From a checkpoint of a small transformer trained on Wikipedia: 4 heads of 64, 279M tokens.
Each number is 128 + 32 x the weight over its row's rms, rounded and kept within 0 to 255. Layers, rows and columns count from 0. Numbers have three digits each. The size before them is the row's rms in percent of the matrix's.

# q: layer 6 attention query, 256x256, rms 0.0588, rows 239-255, columns 0-127
# k: layer 6 attention key, 256x256, rms 0.0555, rows 239-255, columns 0-127
# v: layer 6 attention value, 256x256, rms 0.0449, rows 192-227, columns 0-127
# o: layer 6 attention output (transposed), 256x256, rms 0.0473, rows 192-226, columns 0-127
q239 107:106112148108090120091081142161122111125163115112170104162128147149116146169135215125144129174105108115094144072145128154117134202138172050108206171144110069153162107168104144150150129117122141119097134128129067125085065078099130106172114108146198124157049079109153195159126182119187176091122128135121132120103144084088122133080134121106115124088145170136150110150099127133148162114123
k239 096:193142128145086148098173093104089255160143094088119135110125118142134160121173088112105117140116158124103135167110133148120108132078094157156130118096140118162125109159128134129180118172102209120157116162147127104131165121149186114085072151129109136124120115160113123149112131118111150097104144140148153115149107125040140151095011173102112089142109189113097092106134192136139104176110
q240 117:091103098083145126163108119140111150176115130098204091137128126083120123137118145148103121135198147140135157134132053106149156098121181094146208139173113087127163139127124107222125161114174111143145096115098142075111092156089117104109146161132070174110139125140145124192109107188141086114134121124217130154136086137173102148124180135156080126078161149176126096121163129114108137084144
k240 099:074157063098161106120164142170105255126144055133138166086121118092154144151086137106071165173143124108152122161132129131116145090123124184118116137156105123119141144110126117147138115130136139122107129140058131103155072135143165132112117146144126130115130151112143157140089162118095125126136136184157139122167175105152108158079000096093165110123139141142129084122095126108107070116117
q241 096:174106187119073158128143098103132159125150042060167075117123099112079017160074173129109171100136132101166144193123080166143174097105128133085169130168132123149102162145102114129135084160098146174093099091092094126140151153178145122128108180089154157123091099148132081134102162104077123156146068100130072135159138115167081162145127109152094118164110102172131110126125097094179101131112
k241 100:089144155124127136089124151160117124120083201144123162092088120125142160191133190095121112114124166117088093126083181073126102082116143138097153145133100118176140138192138165112144126144116129096153135150187088104149146048116160189109142140122112118166208133133128115123112079171095130202108131152144133153162102138158105116131143092119094156096128117139107143111116098134042128094088
q242 102:095153104081146130099111143159094119097131120147119178092140146134115097078113078126127108097168137185185129082118127126134125100119147162163139161073102100151176144173128100142154099117190130138147106162104114132122166163134160183161068159046064210106123141166200136147092114129108146140094124153145119079150084121152124138122083116096096155142057105137169142223154137172073135117109
k242 103:094118124139163114136111087158109029172136133150094092066142086090122146124135081179178180131154108139134123160120073116175181110072150139108104117095120154139140144135136117101109121124110129134141085152119073103159102126087127101096163105137122133097171094133125146091144133151100125163127163147134148174144155127175102080147204057166211176097104060138105129144096137111123143154205
q243 103:165114115140110186077115139115109161104130149054134064133115114126116138139114125134165115138104093171148120106122099161178103131054174097097129107101160129157106144128117074119123109124161175126188182172124124095116188136155104190130131119093144137112097082121105125126132136068098123187119144096162149129145105162152106072110136130162100133096110108128104145133150136108055182141103
k243 107:133152143120131105111131153170162080146141063117108062148091148133128131120136158118140126035100139207165151163128113103152117195120147139134117167069103127121132140153178103098135113147107120075117115126155148087149159123107075092128124119117130130143160075135158075091137128139134172165173102138103072140156118144160101111155157129133154148095044145116111163144125082107124135153068
q244 105:123082159086121135131130093141121108072110132061097116098123137178151182146154112096118108173098084137107108100074173146144107128143135142139180113123101092067137139148106201170076185148161145126111144178090129189164149052127166101079202126178090138073124201116153160116153144087084111104096127075117194174186084181140131091143104131144128148148126137051140110120090140125116173149130
k244 109:148137180128126109158094094118162018144156143107122131109151102095072074206131165136149156076108162137174123128131116128145145133111088102164154125088076157115134146109090134110090117128099151134185121055058135094114115175038101123101111129098175084129112128157156123127146097118168118106141089160096060151128108156081149106120196148134144121129188075108136131103079135119154157069176
q245 103:048114113180184117139110080120110105155163127120124183109077115116133098136126097122078142126191127146148156104156212071147162112111141145102147152163160077105151136127125133122122118118140121143099080115096110145150127120187092135137098227142137175085126071161136109133149129098087103130163102145141155147152077198116105126159069083149107131181101055141146120100119118145064133135199
k245 107:137120116135100063079133049163142154158146110126130118055122165084150107197139082143117142135177083113134136144108163126135090100118200149120183143120105145148130163105105105126095189134117120092149137077133062119110108122110173133108135187131070166118141203081148128117152094139060131103092142097108155166094080117149142166122115107124087129064127083129085069225088142214119186104151
q246 111:111129135136109101117104075146113155094186085123122113119144055195146123198147161130129112150084155086096091123076144090121100137147156157114132142110115088094116158129092127133070114189080202108136089138175121149148140116160093160158131125103117131112164131124175124157142129109123206123094099098143116157090146141147137157077098141105137045136111100107158122171119157143118134079097
k246 111:194149182151123099123146126104164019125118151100113116101128130112131127138122171127106160110088098142139083077103200124125093109118099142124170119084116170163086138139169132105149122085146116107169176105157073137104161146185156103173124168134158084082119110119093169108060133175080128147115075147062155129183107071083160141143169195132162174096109123142187152113144139105116127206133
q247 116:106104147100135114148104156123180179120154136084106128165146203115049144090077105102157069162126148127107124124086120129123088080119109119156107107119135164163113128142147194197138112129152128109140139084064133111095131176083106106149147147082151159100167074154143117119086100137162127071086111147122140130176218133084174115114129115081114145125145187125094099126157152158136208102079
k247 098:144148079120128122087151129162094255101162090114113129149146126145167104171124098105147123173142131122188120173166103180122114116175068155117136106128123101115093169162090101137152085106162164153167138147133176202126153130157151167088083077198066161144113105139127092110140114134151117148149070153144135128129164098106069143066003145136103129120139144162116134166114105075106113127085
q248 108:160126112167226129144133118110114071174070159160168185110163145048133160089063137157113112208126123084101188152130102107116096032153141100121127134148095144110170127151095075166143153121232113127135077101062149157126090124122091135120138115123094135150121143086130120154126149127101095113115129139082099116113148162186137163131208123105124138103093147138094071142104154125121110162160
k248 112:093119081109178109148156109069100189176169099121126133076147114095169147126092123117092134201122132106145192145129045166143171161113125148129166121155116099119124108117127154163143143147196130137111173048061186145127123132073133142129154151113161159111133161145183132135175145155117167140062102159174131121139108136130108151088125106067132138110168156153123083116113113114141102135151
q249 120:204104082109132088090075121097117150151161084078121115157154169175119126105166143141138133170071125098116110132105103093124120106199112162131110114136077146105130094114110099115187119177133134141150095150147155142194155149184128106166118147138112094126189186078093139132074142134118097154136092163152086165197133172094118098150122139089114131085109151085154146127110144110133134165109
k249 110:133105149098127177127119133105159000083075184105142105126106131114098126103218169103165141104088042149135136129119177107135141146099096102160099142090123132102156186164115135096103116109106101124138092099163141125176131088096100160122157124130135089121114101118079122111127113132106152160113173115090073091130072173158126124092202082147176154088093146100124129161187153119119095149108
q250 097:102149063164098164146137079105110101165139161151069108088129144132170192118085101150133120117153139105116141135142163093128125134175172127077176199108107117078182102078122086111198132117156100119114111145121144166114130187107128068113139123120038126143207164081131101106054129211065168130099136112133133115129176112122076125166156084142156157121107101131117148123177133208127108137128
k250 104:144190085174127116151129136153128172137125045140147105123110139107135135073184069121132172162131130118166179132155105127149152085134162191146197185164120124125078066119134152057104094097175144174119117124116124131178155123092144151125077117136076126132091189087151135124120121152126132124116123140160186136148105154177134127139070146164149129088140127120089061140139099064158128121158
q251 103:125175117197094163120093124104111119092124095172125134177118118135136079152184136084133150120104160165164088096175151049123158157132166170134103104140137137073061150114219188060092120146085122122084146158172085149141100157187120181154101147166138113147079142168080139124153045074089135157180084084119146131107095149119109159089143121089105142156134081105205161122156104153178159102140
k251 102:116109116135140117143144127096153034110126155147193104068112146114099058171142060106150127077122132106124128146112168084151105120084145116140082146127146162136177111119169108114076148105094156154114134094154103083107119102090086114146163160106175158123143154154155121110168132124131156121117172076040101125142117158085187158196229160136144154144118114115116159122126128113148152109125
q252 102:121126102198190043129158125144142101130129143140091124160131165118168134102077037125122111122122119130126145124157160158075128096087149134070179157141139155129130117124094076117116147070168109179155137121123185131097114132139114152079089166135096122158112103150144081118152135144180222103084165098151135147128150104121136151131102171160117112156099119139067125120142153133170126143192
k252 101:109154117174135119132097111113097255150147135162147145159178134127179103123083130156131083146167144088197116138116060150064136151095120162106172178141144138084153138116151104121121089138149165149082168122101138147146110175147098125112115166143106194164132113149134083117117131099118140091117084081178129172125116151081118146075046132143130121062157104218097084169177147127138076131129
q253 111:146107119026177099125165155142169111077171134216100136125138160113149169187096097144140124129108104187090097140090141148106142150135158150133086106109110094090162099154151158132127094165139066162153093115088085169127155134158187113113080089152111142092090128147127163133090123148085176160151126098085157107132118143106137097056133159080130098165055136129162112186120066153073144145094
k253 109:146145130151112073126078045088126022143176167088077169123174148085105179095160141110167103130123122124096112099122075128163152142097126083141129124115169144136088102165157127160113121140152141130124139134098121175091165103080133146188132137148100123115124124114169114096097129112144144085107106122100112152132126145102152103097218110101137132139105166116071195139131133085107119133133
q254 118:085056144115069153167154134127059112142115121161185123100087141144147146135076063141147130115151113120134143100123173140093098115114147136071110166082126168195110124135165161146121174104165096144097135130103108089089100127109214098114127133095152110177080134063084153132163149132147162147164160119173105088094149126193165161196128110166096174093157145141121095110145127155134146151160
k254 115:085101156118108132111131149132101191163102102176160160180140146069147085112095105093067163130210221159071143135209099128119135134118118154131113178117119120173103096114112092137115101129140128145094129148109172166133136128173155084096126119137097154164119149106141131154129198113146097116126131111205100147115080095141112134126070132110128111079191119166167066104081108121113142174144
q255 110:125128142131110143133185151108053162128101088068101148144113164167149101081113127098102128187141169109112110178160140188107177167103140112095101104148148132122170098109168157146147186128119144101151099153074137070122126088123099195096103096132100191155158192150065116157093113159103107067133117180116164085124099140104096116099142165105109099122123134156117136088106140097182107165125
k255 104:147100105180132083098069132146113255132133109091107099146104151103119127148102100130101171120142126116156099126155129099137136150155091211176132135200114097095124084165110134084125060124179126183115106135137105140104074112165197109177094129140118126117128145092139126139123125163139113118145097154152136115119100129072103120094039102079076097120157151165152135138106120156108118096067
v192 111:079130145106137167097129145055131125104090130165137136143135114148204182139160153181158100105129130158174116087162147192108155124192134144113149085158107146107092195062136126123137084102145095181094099142104099076123102171125141107119128126152141160210082095151168156110093080211104145060100207088066113143165139168133097101109112174169142164098198119206165105090076142082087086095128
o192 112:085176104105203132153138093133120091131096108167093131091105097080145116130129120115102139132177140171125144099119084130135178090099232179146118091168116102077173081096103094084113130186107128147121132137060131159119129130093074168154162133121114161147157100187152155177146127101110149099145184138149145146081090134175138127131180099122094106127076152160147124129150174150113175117117
v193 106:108139138138112117138146134090127121072104139141131123071130134146096064080129139124171123110152165184140161142201182137097091144129095140128115159154122123106122157075123112141096120172142077096189089132157172102155104125139144056124090143107142099155116067174087099142145075134114156120134077105170136146126170112123170151116089119127100112150227072109186168112153136170081136090180
o193 104:166138110164061170132104135139139128087157115090122095142123080121139133099093158118206110130082126081141151145166130171110153209130166180161109132112101144065141099142124119117173137138145121075116150117061144127113167095116132124106129144091179158125084129114128162129164139068121121076090155141113135122132094119147116113111137181162141089103132202116104144074141113152171129104134
v194 089:078148108097115113131151112141240141077163088109155133114138140126151144126178108149120118134206138111153085112132150092087087127096115138106121156166087116181142165050160153136118187098124166153128163128173138126134134163122099172088104123152114137121118168122075162139116129132091139106147138123089142165160132232147060120072166164110081143131056132110115083109050166160126108157090
o194 090:087076158142141106121115164140119149175112107111106140114114171124078117161093140107124061149079165126120135141100052134194170074118178165164168173135154106197047102176129104132085120158142115134130073078195104094116182168104108116143156139108106075087133138083151150138118159118150134126089195129171104131122155100090136160103164118166149120076114135104140110117143100140161194109160
v195 107:125142159088227120097178113132135125137147109097110110196144144120162115140058141153104089086105133118141124105100052126098129107136089100071171182077114120096186172072154115140135121159126145146113142171144165162206088122140114103125139145140123120137032083173101153159149148198130137126117145167107116099123125118124189118109161167130104088138135126074083167141147108121109129123087
o195 103:127102126153083086120141116168106155156104060138141109162131176080082173118174162140121140134109148119138132142151095138139096151188127129143179038140064156156109143090108117186147086098151120158160150194122154153136110192136147138131123103147099136094125119131116052076123103133073106141092147141159132150144166109125135136099101088108114157130198166137148108120148158148134061121022
v196 095:118213095114128155120044180106103124113122152194141117105086142126128110078156128110140131134113195202135113074149158160108116089126078135110100141162066100110109103126175129150118106074133137089160122119141104122123227120144151101140087117092118120154105157095170093118136094117139139136127143147123133185110153113078197139179138124114181120154131084174143132145104112058085103135155
o196 099:097167049159172153139125091153146162145146109172164109115133131089144173118118082077171129147119137147176157101083130142126137086134119190135146123111125066122140097105167143116132058135135129081144080137076089117105115144089148128138170160071140111143145117115095136205149155115125148120107175082160151118122146188120090139059103159133147112049089146141164072148098112149156167131134
v197 111:103076134102148099124149081198150121140149134066109144183139086145113116116142197177078154079121157055152105125135101125192131103149124097129172151111133132130103127105174160150155098118141161112144133118145098122136106145165122143140082100149147143121138130140083150083108132114109121087110131162145127109096105131149059142113164153151117133096120140187108142088123116115173115124136
o197 109:129104148145084114103139147168080255129067104138122113164118160086163124162174105123087129119199165148089166148154062134158139150105178163113190130111152107115070163123134128117089169164071078154110139075152139139078114105109195116112141081130126098108154127143163102092170118097118170100150093086151158158125137065125120124107089086150192172135173149137165118142160124035086148104136
v198 107:155067113096107163091123115155144129184157147150145137174136122099115165198187201131148149077155138075094142079122133120097116115095112093132196095133099127110118150187074101042169067141129094161113099127122146180156150104094190117124069112153116132070156168093069131134107116151111089122139114160139106121154122174106042068098125138129149077106090206100134109099099147167133100118133
o198 103:117063112135131156165099125126111142135117134092043195110143151135069110094127077129113161177138096131133149104147084132138163075108105104122106157182123120109117064112098123089123135138157131192074130111168110133172163156140011120166129112122069124117130102130127116100176096130121147139071093177146106103125174153114081150146119161139079119164123123158130121139181130140134138121145
v199 107:128162140153085092120149100180135126119126071090123112192130152117139173192166120111139075143130095106182161140128146146102122095115142153088183106092148128141175073164084146041135138118156094124113093074159137145124139087128176142072097139159126066068137082127112091136168179111171142121162190153119156155092169120136003180198134197129129105172119144088046141103110137140125167037097
o199 106:081140112112141119106113137190087150155144109104132112168188167139147091055107111192080136090091163145115143188163096148110095099139110131177178147154163127152163125098125138166165106101107097220161099122138086111109114134124090169169100157127104163113172104130171128118174138145153148122101103094097096153132160155113141141153073098156144110145065129099105208066156094129164125137156
v200 102:079059167114122108158084131140191145153136073128148111124136164108119146115202113141116156093136068128132074119134158181143175113155125134124149166105122048106146155159086070115132139180134075116171149124143076139159075136110126135195099148109111079099099073101117121152102116136166115108140128153127158145150150153128096187124125112173068132121190099170122158094166110201091132110099
o200 102:173070155157079178152098122161109096131151078095067050116114128073142082099128174104117147142105172120130155126067108136138114195140170136118065075101107177054081153149060191092131118148132117156154144153149111128135217101149134104135125174167189158150148128191128160193169170109138146172140074117130129122163152114090093095119145170123161128126139134116145190156150136096165135144142
v201 108:115192118117101088173157151122126131102130114119133070073102086169135168147182125108144073154081182177115159098204172137114084155112130145124083147118065133132135125055153198193097120111054054077131151153062083090165066054143143080125147086111137102121111029134137179159099083124145115175109087149100165137162173118104147139154158199092091155170115158092154131174158100162153137100123
o201 102:106136140081098099131133172159160159064139116099112103139125159148080135110096180121184134116055117124169132109079113147084115151129098085126107110129111158083152107100105114156103159170155122106167114157095144078141106108092128113180178116128161132172116177122180125139121149126133146118142132126098120116103122106172141095077109148129139090074123132124143166104111177158099116155156
v202 104:112027125141150139098135123174093142131098106104132148151130099133060138087133105101119113167119088173149053146097144147101112139140075097152107116108149175141167109135086094131101145146172129119131099162137145163111122112155119121124221088115133159160131119093141126076180175167176101145131109167063100128167131123164152089124134112093194198135114060086055094214117106118156096159192
o202 103:107109124061091108137121129125117209137122173109133125104111124054070160090149170143193175126122156141126104157181185115147122100117125195155151107129185115143126186077081105134148136135178161198119140127102153134163075142130132162112104157147092117135119134104163083173060103144107123145074079126100131182198203174098184118167106182125140088092138131119131126094102160166164089099115
v203 105:126111169143132116108132146102157104130127097169155144118160187129153106118165116165081097126144137114155085183153119128136126147097132160059112134126157088154093133127146112118099100134167106100108156087072114133111097131130091142068140167165145178183133119118182165152159149110168112101130143158096133141193106086080102122137073167139099119111149111195090160154141110131167181157117
o203 103:111104143130124203168155122151117086123090116137120112129112116146106156154124085128107111159128135161121122144145109085112104116175162196145097150061159134173143153079157140145167105106078121161126101157081160153141078098136165158141149151137148084151103109125088136134118139135127092163127165118142094134089098241169139186160145093148109190120111108141101172111199124132129073098127
v204 109:133154101062161152097067146105047122113160139086147155158126168146140142110129067117056099135108155150155109130184134163131156165078101108109100144123108123093085134141153114163120094123114114127135150112137104087135121188158068138125150146099171159158137138173150114196139113176103193107129172097178138160128093146116122129076111166124092150139166125161190135114147179171083098153107
o204 105:116131094176157173170148152152171021142172137120078100124096098113125152174178169135160147112126134178119122076115069141168119136172179161140090115091124128130174087125198161089117100149201117110113152157089124139088180102121130134063146086075118098158102131103088147141097165066085116184156148133111147077137106123160124122184206113130128140085151192131132175164128090156101098138157
v205 104:081081102112105157112116145048083119167155166084112133181112187187124117123096141137177151156141138150155096102107189208110101174180112125128139100108089152116156122122115124138154141166172141110126125176090092154147117116097110090056139075210100093130107135113180155124079133127120193148096132119061117135159135167110065138170139082122083149108143099150147126174112153079147094139115
o205 104:159112085049117136134142110141105096119136152145127182141111169106111093165158104126153113062141117136146167079144073069092129142071151079159141148131151128180123119086126085139110091149109166143140145098057139135138103105038168163188158226120212167130139086130132119209186164098112115130136168118187165130170115152147188065142107158158162078125131105166139121145141171128135163179120
v206 106:139102145096113090113103121165062139079147162047140116158194174159125185100113161127132137092139163078101123080118137157045177138106146110072146107078115097134165180153077134119074101136147174107087119119133161081174129190058099110175089111153109111185068140163164086174090109139122158155123119105156113086131161168121144143118130092090148122141131140150132096138131120113120127089120
o206 108:090105110129113120184153163077118152106176112078119160135113136170129138151163111164093095113151128149158127160178105105155173136142136063176161077134125133115139083126166076115108098114101120185164134132087145102177125115164113131070150111183169128073111162114127135096150169095131112153125107098075167118122100099103152168133135082114103164139162150162096110128136171126081088122116
v207 112:095099186081086050129081159153115141122153174119104117173148102131124175132070166121140154109148111097170095138172118148128127165102102085095092126168144130104132115153098094112125108143127126096137167062170151080103076177142098133174178121072127105189151190100058125126115160176130094113192136121181136150105126172165039100137188145168141130088153131061119087243104102129093177140152
o207 114:147113202114117145167159142161115196145116150134117088109129150119155059126117138182131102111167128165106114152139131147188129142119152125140188111098106130134114109115093160166119174097146127119119128133123109079090121094123119167109122108154109149128114159094177172140157055077173135127093112123021136118074149097063109089124126148160190143142070133162144137134133093117099141071124
v208 100:125187106109098144156157049149113125127146154090141139112146186109147149130149154140152092127137080173136120104102128119110134139140134169132178111129109164109114207178084105175117102139147118114145058201108117107127189076133132123168207134118147182071074047114098154128133120157154164139143121154109135153113108127148112145087113070076136104134154144180070121144081177070128115093087
o208 098:140123117073114132096143138080117104125073142117122209149150144100110179112127123135119182103102112173126141125176057125138129154143127051139115122173141156061124132131103073140158050126118134136161123073141137111150074070095161111113121194119155097202152132135132116157073123152119121067128121191091151108130103132140139080134150098091120151118176194136117140160178162098111127185108
v209 115:138194124149153179137135143098138115178073105182116128078169183142099092143128089123114149130171137149055145122124158140095165103094147160166129129120096131131133097182119172080150102112114068143098128157129062117135095155155177113140118192134107113122075180093140080112113079087162144141155107127132115176086119095062175158165117126176154145106122176172155127138119142121127122125104
o209 117:060158145197167124065153110127086154071131143138131149097097150144135098124170101083136148122153104147105167057115186088128149066159135130079083121095131107140178116130178117104129109152106142097131075099090105143144118117184092136123119195069137155161160151116083143175140213136097164163152160115146165160134068121170128160095102131111080134169129084079112150189105120179154104137159
v210 100:175137145115151064085102116099155137162114077136154121121202130128130089161088115118104086136127116113187151161089169096061122142091171120099108155108152122137176062129168185088110150114172162178111140073047132149077095122123102164147109163123119149156163180088069123085135168020145066150138110103105127069174107093144136129123132129128139125101097120136111125065150099128164097144126
o210 099:122122150137039197072112094124120051167110121099153130067152096183078108096108167152128089080141121118129137142107169095140087118066172155150173176155136164130122190133119040152119141096140161127166081138151136086169163146150040138147048141172147048098130082103151059086133122150136132136110127069135139173156166134176133144120127163135126170107072104098095186154152079139120080120148
v211 104:139104122113169136128139094176108114126119118109074132156116057133170123168180138091073130117120132107088111147153076074169108092065143133119077136139167154126100169093120065124122121124141167094138156133094155135095085142142057097165153071080161097145156167220130122086208151132114113066138180150131104115122153110155186137085134159126130162155100098101139118127123162138114152147068
o211 105:149155120166143103175160166149108165059134130113149122143126088106069154194132180140075125181062116106133070122118084115133111159122078104121146104126098145171127056117126161166111161083150084143117173162091119128147163134096170114074142061153109146195142150038096173122062116162154113117113099106095147146115158137119098093151153120108102172106149202079143162110142110085100143131131
v212 108:117165127159095121134087214091164120103121148112126172119119143135116122101096137150122179090075199069132142161129120089139086200107100130097120113118089138133125124120170112134142143152158226053172111136133158116094117122130116107172174137123147114147106122185089078161108131143178126157136104103124125099187172098200099131124132134095131112109164153100157126038045152151074124150193
o212 112:125124164145112154153126157136112181109111146170115129083125039156125130142170163140182125104075069110143147135112133163136150185143149133121197145194063095112083100165048145135127145126135153110157130116111132110115125158125107132125106149100144111110103093066145197107148112113173087108125082153103151143187126122112131103102054093102156175124178135130169141175153087149033121076124
v213 102:122134102165130163112094112143111122177123052148156104161108124146101157174127125145166134156098103173113096193079180088117104134132129119077135133117138142102147119185124157106100178075160102179116073109104135158074147113118137141092130142130136096117157113078122130137123136096128067175185131115126120151223163185135090117149138174161154168091137129089066087094089109124142145104173
o213 102:147150186070155076153104167163114131101109112092145134114144166136129098134135069164099130095052138160129105155059139127138129082073131194164138166205107097141124152104119092139191096135157188149152099142110124124147138123162056199133167178155137147119138092126125030142145114112180173128097133119086135132141165155126105142155067133128126133151055120112113154085151085087119136112167
v214 113:158082118102164121117108090203119134160102113106100105165133146136134168091080072074087163131096109068132104206086082135132028125077136096113102127123190128124139053190103084122083128115177138157124136132129191172068098092107096120113146136078106076150153115138110183127163150124135147167174133161164090076112130072120115138148142149176121074121139108099135149162164047138133149123189
o214 110:164147141113106131137133155148124112179146124143139118109163165153132151085120118171152139156142138099053069189160143183127060117125091154146150143099139167193119141101097141173165201060151125108087186150145116129109141123113138143099138063170122142069127121107128073054116116129169153128108092098090110127103164176089098151108090131118163116112175160150121184123128083118190082143097
v215 104:128166093146088156212097143148129156133098164120100178189151194154106175129093132094093173136099166106152081088131125127081124137172132121063114116100100098124178147117088090054166110085081194158078127112078087171140078129149143105189088137110109056137055154110120127111120144230163138138157093178106097142133146113128091095156123098159097154148158084155177134149112058236136104096133
o215 102:109090200127141052134180101098134072129135139121116136114116081135122131079127110145118099170086172128157140134141177184074140148146124102191139092123118104071135070126171133113061102127116129134164118129119130119111035120140100165185183184183160132083119132117157144182148166107100157087110083169113155167167153131068134128111181129130132130130099121163104155145165167141127103132170
v216 108:097113110133193154081080147107054131088153142167142135105082132082092139149120140071129142107159141154111128121123101143158144145112134115121094116130145136090105152113142156093138085101119092130048172145154150137108067111168134147128137154070174136132114122135147100171150145065110120149158217082204131184125114145101112080108135125110120121142130158217136140141115117110135116146157
o216 103:091111125206169109110186146117142102129129092110101147074115062144076145168097159164125131163146135142156149084141137107145102089170090147090113106102104109108125082126173161120137152139183090101135187118134117104119197128141121149120144053117126097208113127142067079120146132124118106222137078106168100205106112103163141155142112119098152145116110173123104133158115136152032076125124
v217 115:138072151096155134095127116124173122171110151122064088119147101113141124089119081207143136135171062195140118178155107161101123123107129090173132109156099088170164165120135154150148130115097117105037115141143078077130113062155211094108115184116153069084174140140114076138089066152097101150108108091126122191120150108126168179139110108141141117120101163116166158165085076147106190183150
o217 113:131208162143162100106113130102168150066140171205128136112084191106154105094086127150124152134183167089103189144138144152125093122087114089086089139116121113166189101164081131152139148179184132116159113108123108125123143111142176156149106133104115155133092110247124157111145126085129160150100142204085119132097112090107136180050075149094112091153084108174157091143147136096158136129132
v218 106:113182144167111183090148115149208123152139073095171094126106105170151133128128102173121054153158168168155120124114120150141143139149137124195106125129107137150166091094118155095140132112127160081165113100136083082135096142149163155116100134176133142061124167103108096118117113110137126113138091102082153143158128173143140170127151148109081086130120145143091100114114169120173143157154
o218 104:058147146118138111125105152169162132087165147127121138148079156153093118145158147148138100055139117109120171127128120091114121120066186089085165172162124162122144136188097143126143075165112098197117072086107143102138119056125109099103045165162106120150150102163111183191124155106086145143156130075087157150146154117141120139124099124103147158168080090070095114073107197139126149116140
v219 107:079097080114108053139117185074114131151124154143125102087144100102139100161138177102136119109105150155166119072160168085113166104139086135150170140123046123093053192084097129087175116078132063072128126144138106144135140149135116135160108124179108139109163128118145112118142099153128079126144114092148114121124200137128165126127134166135130110109190129056149141117099056162091126107117
o219 104:134090070119081126135123114123109210122141177147138126118163117107155070152101080088148145180115109145147119133143184114107110153121132122099100112124160140111099094146117114100109130162086186097118148162158115122128116131109055097255139129065158089172116116147120154125173073090099127102090156123169136143101096131103117099142108210132068100146088067172148108124129197181141195105161
v220 116:169120126143120148092147090133160127176138101131156097126109052132141124119132146123139161103142131087133117169101113067144106129095149083171118129118141131167103094132112151087175134119091155135109164118142138125127137141130105179095100149115133120112189194105099152135082145112079131131118152110163143094135098105139102084103159094140133130165058109085128138121143192179207108159104
o220 109:131081184154135088145133110140124108136187114131102159136107137109187093147130087126056150160202089092120131091135096142156172124132138106088154165163112116172068181169080159139097160102138119116077126105182095102179138144144086132120087075158124141115116096085087136105118128121116117144126122104140183136117152110158109129138125099135134116161132129140173137169095082131117114107153
v221 111:111128120165115097163141115200172143144127156130096102122173089193139128172140056136106091141161074133097110139169085139149074074162151111171128139192120166144110104168126136102159137109093184083111202119135193110128069153174117089129078109085149136078164138098094139136140118145138082124134118182110129123074103060129178133103145158180122130159164096120061147146170160167142141157175
o221 108:166125176153083108142131109107166173098097121208146094131106180143097136126133169123123137173122208147144093161112122086144129160118109151130118092091079164138142119125133122131146135118141098151112121171136139120094121130128204095115093092195080195180095140105166108093112119192103134125120104091140148113187183112101137158070117138121168121173152084053135152182113118153151149072108
v222 104:104097131147165123106182144144170121169133113139129128210124062108119129139121111133122127097135101113121080180103113062203166099112113127088153068116194150130102101121128093069122165106179100173182136095174140122087142208120088090109111136121127193134138154127129123071126164148134064105132125145092138180127091159143120131086124147146161112154160159089107121136158171126143120109139
o222 109:142090142178166103142083113196132200137097166165156085151089166084135134113141073158115153155101096128124139163145134141171184088160123189133187140149170140151154136129176204078178067066137153176128101147142147121110141187152149137075084088127075138137135155076104125101107099146141162136126131067080151096114132105136101155141152092162107195187121125120124163090145094142131152081110
v223 112:187159157138171144112126105184087148101094135135114115130127112110119139113129119151089137112138135108142134134152096138175121124086149115119065139122168148129116160146119165203127128125095092125061097111102210110157081125143145202068129125149117071072084030134129112185085140098090188097111163141167118070042103171110152104107104125104157120107092148109185134129183137183162145117104
o223 104:115128109204163104136138140110138063101165120076116145151123111139156160112100106088109131211150118108138114109174099151118078071133135100072095131100100163089160134146172123121136149127158091086113167125099118153134131136167130114098167101083086141123075151143116098119114142139083095155182109152109156089113107114143188171143146072106109153145159163146146125142114130092151094099128
v224 103:062073133121190155115113106134152153082161183060132136108123136105118105086140114131190130122145181107143201114056127119118099080133131179137158118169141138103113076079142148149115141146129123099144156138076110164131079134121146113116185094126173218074162085131055100094158136081167084179101155154146144206129131124090113119182139143145136152126129196148126149123141116104054090136169
o224 105:110145078115108118123076106148175118117060144152176074106147131068160130180097188159144181087099126160100111175183129172118119163161096183126164125114087090143107092142101084137172176146100161123142118155178121156091175178124142115081159106086169098112181129162200108077149134132142118179118065161119101113137168074112126123066124183127133123108103120092124113106124124124198189105042
v225 106:098170100100172133108135111211136135110149168157109108132104089089138118197100117146136162141152111146101127150116153093169113086130128114104142129152086168147103136156115067096134069069158088129157101133101073126092108116153151146135146137082130080100154103130096159122151114092125075113122157139125129152140136050190122136140141125114086135113138118126194139096141133105000093154135
o225 101:179096135186158123145144129094139138122109184142112098147135124135095135132074172130135175129074170131113091134089027178172120088116152106139088075132117148105163150200115195152134070129107110128138155142126140125108153160128167134158165097093136165201202127145126185154130085158146176080083050072110139119175135104125095101137130121115126125104145183118134187153101097081129156123160
v226 104:078078175097141145030149126148110145118105121100121132196115128096098196112144140187139089097102108120112108139158165112110127109038119166082125145114159158120190083127116104073095121138142060116087187143163115098103109096151113157131192116082140113142168145121118139128158151169152159161190114144146088124170166156179055123078148105143188100156126119100057102164177084141138099104167
o226 103:093137149093111160140092170137107125192108129115120124067122129051139137109103147177111115131100146136139143166123093167130101085169083155168179153125131114105116151073145141146084205074134122155129161149167150085177118068188124155085106142116160165077138064134160064085108086164177124118076185178102074144108184120095060135180171131178117095119102157158122163120144138115180100122138
v227 106:133139131156115134180127112129094156107156058100113097117075168153101144110125174081128148139081111130125089137165096157144118144118103139056145103093181090132181153144114161130064163176071070103098116129126158117109080143122125159206121092094120128106097094167135118122208133132162157110152063102156139094091167143110147138171166071100188131177168094172064138135098086138093106115140